{"d_model": 384, "d_mlp": 1152, "vocab_size": 4096, "activation": "squared_relu", "norm": "rmsnorm", "norm_eps": 1e-05, "tie_embeddings": "early", "parallel_block": false, "init_std_o": 0.00582, "init_std_up": 0.0223, "optimizer": "muon_variant", "batch_tokens": [65536, 131072, 196608], "seq_len": 1024}
Each number is 500 + 50 x the weight over its row's rms, rounded and kept within 0 to 999. Layers, rows and columns count from 0. Numbers have three digits each. The size before them is the row's rms in percent of the matrix's.

# layer 2 MLP up, 1152x384, rms 0.0551, rows 454-479, columns 0-127
094:484565500504555443441484452550475495523520521476476509472562460481508600545533533481513518531457494466486467499479516487474482544557551431548523531462514567456603479599537495589528584466509535549546532586474556431558629485444474495493483449530550430529466426500544470462516529526441510543530465527551397490520392463465571510604502534546531450457471452510461493485504558465543505504441
103:536478588427464557416508461381493528624459525456564572451605487598491510514480506463537584460434416538557560432533478474461545537562501464521480515571572441494499516524527480522468614464490517448525496420488454516439470620429504508509520550458523488507589460508454555565490490597445511488520462558616443541529489524573511513488566377504540497537594595509470478489503536493477506498520
102:458569431439484505501469573475568522469536486430479439520485507557500538529512476527520487555436433463556510470471463392501525563473414359557541588435434448469518518425483549416516482453424501566520489492487458435490480594522511499423414439454468529474504510483511465416524581542479547475466465521409471492518496452533538490440503557489426489535459482559591555414471560571572557491525
103:359534575440551469471550561520534592542420548428489477485534469571573516488451485451574523469512528520541445465477480457468477447492461422528487555449512512488488417639556490483506506543492572512507511433550534482469493522472531506502547426448439574518471457525592452385437419358524369570497415478539534530481437489469448516440590486467489522448442505528552601425445456407520543495447
103:428442533472515442473406510465511573445521493495532432593531558514536475577481495408569506419616491512490523441517526516535467460420481502467580529428495521458410429568520538529575470404564525481503477437537543443505529516472543447515545578465525528517483520580440517530556499377476472497525497480499533498623434438463506498506591432426545458575573465490511546407533478452510591540402
083:487413484539497443532416454575442513556518445480467490609469458571475493447476509479549568468529504478532406478475542507477470442452499481466601466440476532565542533495352502533507540452543487622458494516468482541563469434489458528441514501481430560562437569456477501490552534522527495473578472596382483589519538557509455494469526518536549490459479462481505500482487479503537498590594
097:432493520521499426532498440498474472563412501582534469455496424550582559515638531450435474452488544494499409418490470508457538491530514527559481479486575490508545503498436635416432527490499476415401548547481533521551500467544473528427442584531513537433436502479562420521505386478511583587550523508559497556394515494508426589444531512511534543563515495503510477508599450485455479488461
096:494453601475515467526398499535440522481449425467424497517609501525446599412515557523525526513496487406541418436526632566531418479476553466559576469534543525513523464565465497546493451443650564528509596491444551522558537472543486531414466483446481528474484510527550467561553525432444541568515508534488508581529493548484507414456533491485531518472541490430610554560568532403500520525520
091:488461578470550428462510351484516505497473562527528579499502485513451440601654411620500392534447567419578533524561479462394433509473504538465501492518530536505527547442520459566513561500506490604539436462484552528452512419435482430452500517481523589480467552458444542439636523523470526494546469455435428597498524460395506434553460458466538492489523558451536494547523537468463511445533
107:442458492410480505409515456480422511602431436503535480528517534382511479523519521520517442514419446532466543542449594492537521481477508483530460516566557528566507494536413595528359483512572397500539538460438510569506494405558462492484431539531438490500457475527481555524509403560459614398538460537635435534517513414489461545473418485515535471595521518493539479456494524534540437472530
097:300498575416543531368427536567505458441491533510420492470550472542457558483459486558514545490497562470561490506470476541503505487495545513473513433572556512492516478574519553522550525433541455456431496506483433531498458495552478478519583499550482551577538453514506481466526494455547544455492429490544441464493417524510398439493613456487525514513527474411404483508491560403509518489510
098:447418492583500477421508493477523417523513501601517559516500689514515492577484504584445485480462523507515547555486503525526508595473507512532495495530447432486424464464489537427496548511506445591527562488554453427478612440429529504477429605488480609506539495532503471532499605483453470481485493397543555466447466451454447494430469538518554423488443515493453536517396516519553504564464
109:384517545465546431465441512485495486529492373457434601577528523534499537534445421482445491522423475405556386496445448543536513481514461555559453512502534595482467489545393548510518460473510511516497477529513479453525486417520494533485495423487557539478577483500491482466426591413529437576526487569454501496447504418432464395490572496473523509514484466565641559521562501531450382562476
099:617422424557410545520520551418477647445477556508463431459530563513530537457548462495545506435535499543494490539481541421567546482413474562519523457463382415480560454434519486463457581587520513472494541492447492477459460486534474483470414425459469514481498465541550579392453540538518600517423470485549452555518505490469514480476560539519541469518557480525441543513424471478466415462565
096:552493488453485569478517480478533620542446483451555488473484480467486415469557494554481497487586552544572449456450572493496544525468481570369468448422500503549541543497409540506504535509515475414464512534543530591475524443538490432429533591531463586450522452423467528438589532552476490514435527436467454581612509572525482513563488395492382500449405546490441515481514557408500493459554
104:491522564578544451636398547491525508514520484558459514523512572455445565537446548502510507464453467586543463554528437560474535511461423476537485483501450502404525415523468489506580545536539518486320496522339513476573540597507456417513554424462451562485494496526606558532519503450471537608534450512605566476553497467469514525462493382533610539403475523564405550489592512506542493484515
103:559492535512430426433488480474492432470528563568449498457472442503527522472481470504535557470497513457435515532505512492577515531524487547524454528521450509531538541494518508438451517518499459503437510574488425452492538468468503494505528536503544559524392481456536418465623416442486482420541497522566432499469491471564483467546484428482603533547527595455547614531503484354471456456490
098:490518554532394548398514477487509547486516465437434517489523519481550444549563521510482514532453478463372449506380502518478580532572428436524487465546491459468490444485529547459403575618508440439471485484459522540432547514508522415392444500464510516548456602546525465523513465522418539420453490546492500546567558502536501433505513517480527415490487482500407433533463590487499476433420
102:551497540645531525537442484439392537558582523505498434500627410583414473560538554536461461422546508594460526513487597504593523518560520411518532498503348382560557524527522501465530494481536505479368468555542560586513562552455557517392535562546554537514623513526434489492537525471491512448587478526486481509392372512478544559513557528508494432533463473466504561466476462522528450489447
084:423436468559477527468538424442467481563465509447548489428417450556465494509426568537506448490576491503534540531459520482469455446458463466441550581517490502492477569457557547463469427503502484386468445364503579435493508513526524516503522487487501457476589441527404449422475494420545494431538524484539516565493485572545478542429564524486507540515581459454499444497498523464447514486572
090:473354461618461491497431469506478555396498502521582471468526510434468495552472564459499433455515482644598507437417442414479493465535483500483493489573541502415494472592457573522526591524486524488434500591487481469523476487506545465506449476459450485462467491485435476538521636475505506505622472430588523562532529511481497446577426530453480526504498499490405559494472540477493480476581
102:402463455419438442390465553485423472552498474417513512534506524422505440535497497520545483527470466521441521449419502576486413498482513547497457492404441520480524504367477442523512654444526481450488525520501456505490451529497583479483500588540554456498506504470498514461543500508524508476493540504505411523512465530489496433503485559457483491476449569505448517510530505455527480465535
094:467403548475524484559437531511499487512534409531450419443520495462502500554557468581597497504530527491496544468512440467550481509400510489451530469595492464556639512531519449403542508508538475509434568408556506457550475491489444608472509467505519515575496462519559483582528494417544510578490415483452449553488484542515512447361560482556484411515422621521500378426513522492499422470569
100:508423542464479339401438530516491499538478496572462429478468453565504518504485540475450560462545498349484483512500524489458505489578534488515491617555523499484535499592509465455468465510685518472540499529406567478604543563472536478557444515509578613445436390536477609448500426503481507464467420432522500590486391506416537543433492515463532447558429482423551530480535494509479467512484
092:513509503541356540481551419489514472496449485529527578556527614450487494559508507489519473470421492495523517548545587560506388626476458533478566568466513532464501514460496479488493501497567440514542519480477452503498505540562551520433547483509467517477487463547526454574439461584467485427542555506524421527508496505485437393370466513450582488413520460525551533496550520543503422440483
089:559520484469572551484468550436551503541473463515459560468549558457466482549565411553558466534526348454594551525579499482485482531537466457471432499490479451433553500540495513465557596514477435505546489516493463514485577524457476484444505491525531492476527545449481527515516533513454496494501460585585431503533499564493503508481528483454499479422515545509460444456435495509438488439542
# layer 2 MLP down (transposed), 1152x384, rms 0.0316, rows 454-478, columns 0-127
084:484594477509568519486452541522444564472513494522515462498443641450517543453543409450478523530497528525522533529530567462525478438525481493547553498444507426438490530560515513558519505478403471422500468474497489515601469458574575533452427521582469499586476414478545506556502482533485505497535427534507542521431537466483531540481566505449540559545479484401524534517537506481506473436442
105:496602463473527490535516497464592469500551538541399400538469641549506432513525474458479489530490566553509447553587566421518486563505517526402534431581550521504471425473500479469394531562511459555619444498587545582531500480495508501481482506452423542578536500434497580476510419571440514474519580453484568537544533530470514506492549458502470464427404481514431553491524597510479507478408
108:516541528603571561523525494530562441440506503548478570479462498474441573540548595522543486481500445537483451496483493550436517496526544554454436488575429563533436443519593471593562557489531579478501427602471508492529496536416534510479527523514482517451380454405413458503567436435578525562571576467484493565442503519561557496527501443511506460496462565498464520423470525544518463445491
091:465554531555477476511556487526423546607452450440479410595427546439476507443460466535431531475454582456457575449500540439497502488450540542568500479616487454490491449488470456434477452341465508581508439554501511560526566450537503503504514587428404414438488500550506510542597630501521497505472428463527453523517489389528500535541552479491498497436566463544475515631512523537531451438571
099:542455491531571451581503485508486509432467496478530529461488584486470431514544574496430550519532503493447465511496390570386477561482504503488521521500518468490481526442572564449522582495493494495495446580537501451449495530433493480562502516494503526528472449433543483477503559540493534506550425525510520581607488453421547480404444455599478505454474504463502553467592530477563445389572
082:502559472468461507577477495513640403434570476640526490483492577547516486521505507528453402518508529491443624517529458518514510470501559512580545435456571565395486636464496579493486528559430423481484412421495532451481538409520523469586451450432497487501492530464433412473452524454580462521466542414476583565470481492395599573447533474486508553525558437396455492506510437501533529498551
086:555439514559426398473525478468491527449504471448504488517449432569509509502435473467437490579477535606433493522602546494552544530453546514557504465564391511501565438479475497447460537582450521564499428445512513581384425572519467515530481490410533444606550528455458546567514546502528494396420404492444500476580421558489537485568521563576434537444485499423505471487467536533434437505524
073:603523515503474534494461506434499500530585486478427598521417539544515454586445487432496462469545452381481580478497440514468506519440482533438508515523498531425460477466455405485557430478557562513516565426490526540545542364605471509495525569426515462555537535433471507442524558514527520526533518437483534537485639520526425471566531469421568440459441500495489471530472595525426465540516
096:483616472467442527448482549492520428537500488514436462533462565469514551550509446414434510474533444470578628458482503542485524530508537527545465495440453482459516525565419425446515492549451502444452452584468497554560577608476445479453496559506484612531470434599511451562492475575462519546498481471535510407489525521533489501507478450598434527472501397581484476429546480556513495561486
106:498554515526552473552487447435542540509527487424484515466470491488483432503478551499523524502406507478448494456477457513445558466488447547478447479463537568466423476508473531489523437504516514497482470578391529383488499487439401552599496527540586558512521532515676458544505583543608470605428527498437537457472443501574551544473480476549457455575500408485541480542486350455493501458529
075:477536460536470453454567509554491524601610549531535433555422514440500424445464513442513461489527435444474496574660542516530493576534525504559391565611470454510464525479498529551542555525465523480521487471441456462498455521595559509572325532515553507488511473520519558470466523506542494515452473560522545511470444473534593483438513447481522454506547416508570497519555507499481492439504
102:552489515543505464459475513525504513467535560433453462522500451425541387529439487540504521445468513450512504530556410384498508536531552545490491390495467425480493504451544447508571523412442561519528545507472538529473581548468440521498520501436641529527509408512404547456437462436490593524551500541540528534441556450559474522494421563557505496527441540427407440503460521484531571456457
111:512564512507492496516528564472528566545491528516567477495480494450516489457431545433468465495543392510500552495466438551490497498441480453479479499520528483511500577414452392528503622458555412529548557387434441463522451426566457582405493505468446522365487437357500512489504527493454444466517520485503505420468502536535380464498515419510488525508572496585546497536600533486518439447500
108:470503556520440452464489556585594476376564477463544537482559395490489465500524517477418501521500496554561428518514495516487466454514485562528432508552536530448496544502457547511504499460490475605526581517493520488462513507509427476407580458524613513489483436390466608477494530609516481537519404470502511437541488594502532547466483582588489508466548534509483401593535467432509494443488
093:529545546528484533468545461493484562573505444516483428438538496452534481492460500405530364529544448490481524412510555468402551527554459501440570509533553498430579476529487425439586429460512516493411636521501576444553528540421561492573588535494458532552486512502575552472477539605478515520455444388484481572522507486454403427605539443462573470436452488494395454501487512475484534515525
093:521493590518506584575543568571566452535510528585538529503480533571511468510544492529563496509550497499518519574480593502441432491559442530440547533544464562459540437548544487513539496554508461395565505464455458390489562434603520442490497516639506560443463513381498518469448503593525474483548430575514632535485508494510475430583480526507450435562628635529563552360426557453451495468516
105:472534511514541521513563514542453544513489585521588493534504562493489502583628454416500446552535531455445558520524494439431579539389508512445554507480433509453513514516435544460542537463652569572527529487496544447599433413413468547543559425531524483456503466547416520484509482580474545495487514484537488640579507588508586483562525434582458497523485509527471468524537541472480530504565
106:477412539441568557583502482496424495514489602496430447457468510649554566474579548516509441548521539506429483596424538527493446511544470467489531483526565441450480547507559476505486485468479587508469446548565469519443535529508503503531548539489560521491474519572465596564478560535464437519546532484419555572562480507548607443486533497426496551563449489493585450396389457443517436553569
094:454541537471589476474460448504480423548446463478452556456491528511445550397536502431519532539467487561421492568526494564560452555521504484401480487522512494505513451529527536567517463487407516454459449385515540444549529486524526602500474512527506527566406451560426584547509475544483528580510635455439475531478440506502588454510491448451520498501566490556426450450517391640485509535552
105:577510563567531529496553521466558496524532471500598511536451503573490500456574474539474401509566489540493430579471480565544470465422450450457555525497609514538417552532505433517494499477586434452477491489574519444455527535492461439486508504485474503434528453481494447437443529410452543486645559518448527530531454495488488462478516500535512455515442517512548437507587584491563565440486
098:490475530467452471590540472499580574487448491540519489492537539585375452461550533452566429382485575532511477467538479514465474553534441419465556426557465537565466429535396498464520454516453511441521463469438496481545467503497489617398571426496541550439492473516509440552486474531556517498513387567552477433510393526491498605542425531557483486485513482481635510472571533395506463546552
116:579517458493455493493585422502501482395516536511456481523433482469467497560550466472423453507530400517532586535529522553530447567545602461444466496501522517511465489535570489429431501414521498455524525476484535581491489530450482436501503543511452523506521520505500544535548571626559561456453506539502593493530536532501441465530424560537590497458401498436515472621446527554561485605565
102:507502445485571530495471464392459477476454514472511460579488476511437463469501523586514555463543432531444509505548513511422595503490477471497455444564551502563474473484591504489566476501547543568492498612497471500470358538531615503588388481422470470468504479595424560484430542558470510567502504498510551548514496551555497583504492445635548471586464458462465458433490482521492545481505
101:555442460497467533540493559511559514482511453505500501545489530492449435525513488457546502505493526561570417532469495477439506487557450586453536423454429520487420394467497474567502444398342491540458609512506418489438575422499552425490432620554464489421561480557549489424502552404465506511472492512463486496410443455581453494454477480520530478540486490467443523471463480421461480328451
102:457539508563514444494491478491438528573444486451563534514453469542448482537563460557473467520511543467542481598495565603558425491422482434446530516516454475487512486548431473486470491437524600471479487439495508531586542508505562419503490515531632469439469527523631481487566578505524492541451559517487450409582540401428501442564498430471479472503526561489474437511494510569532487518574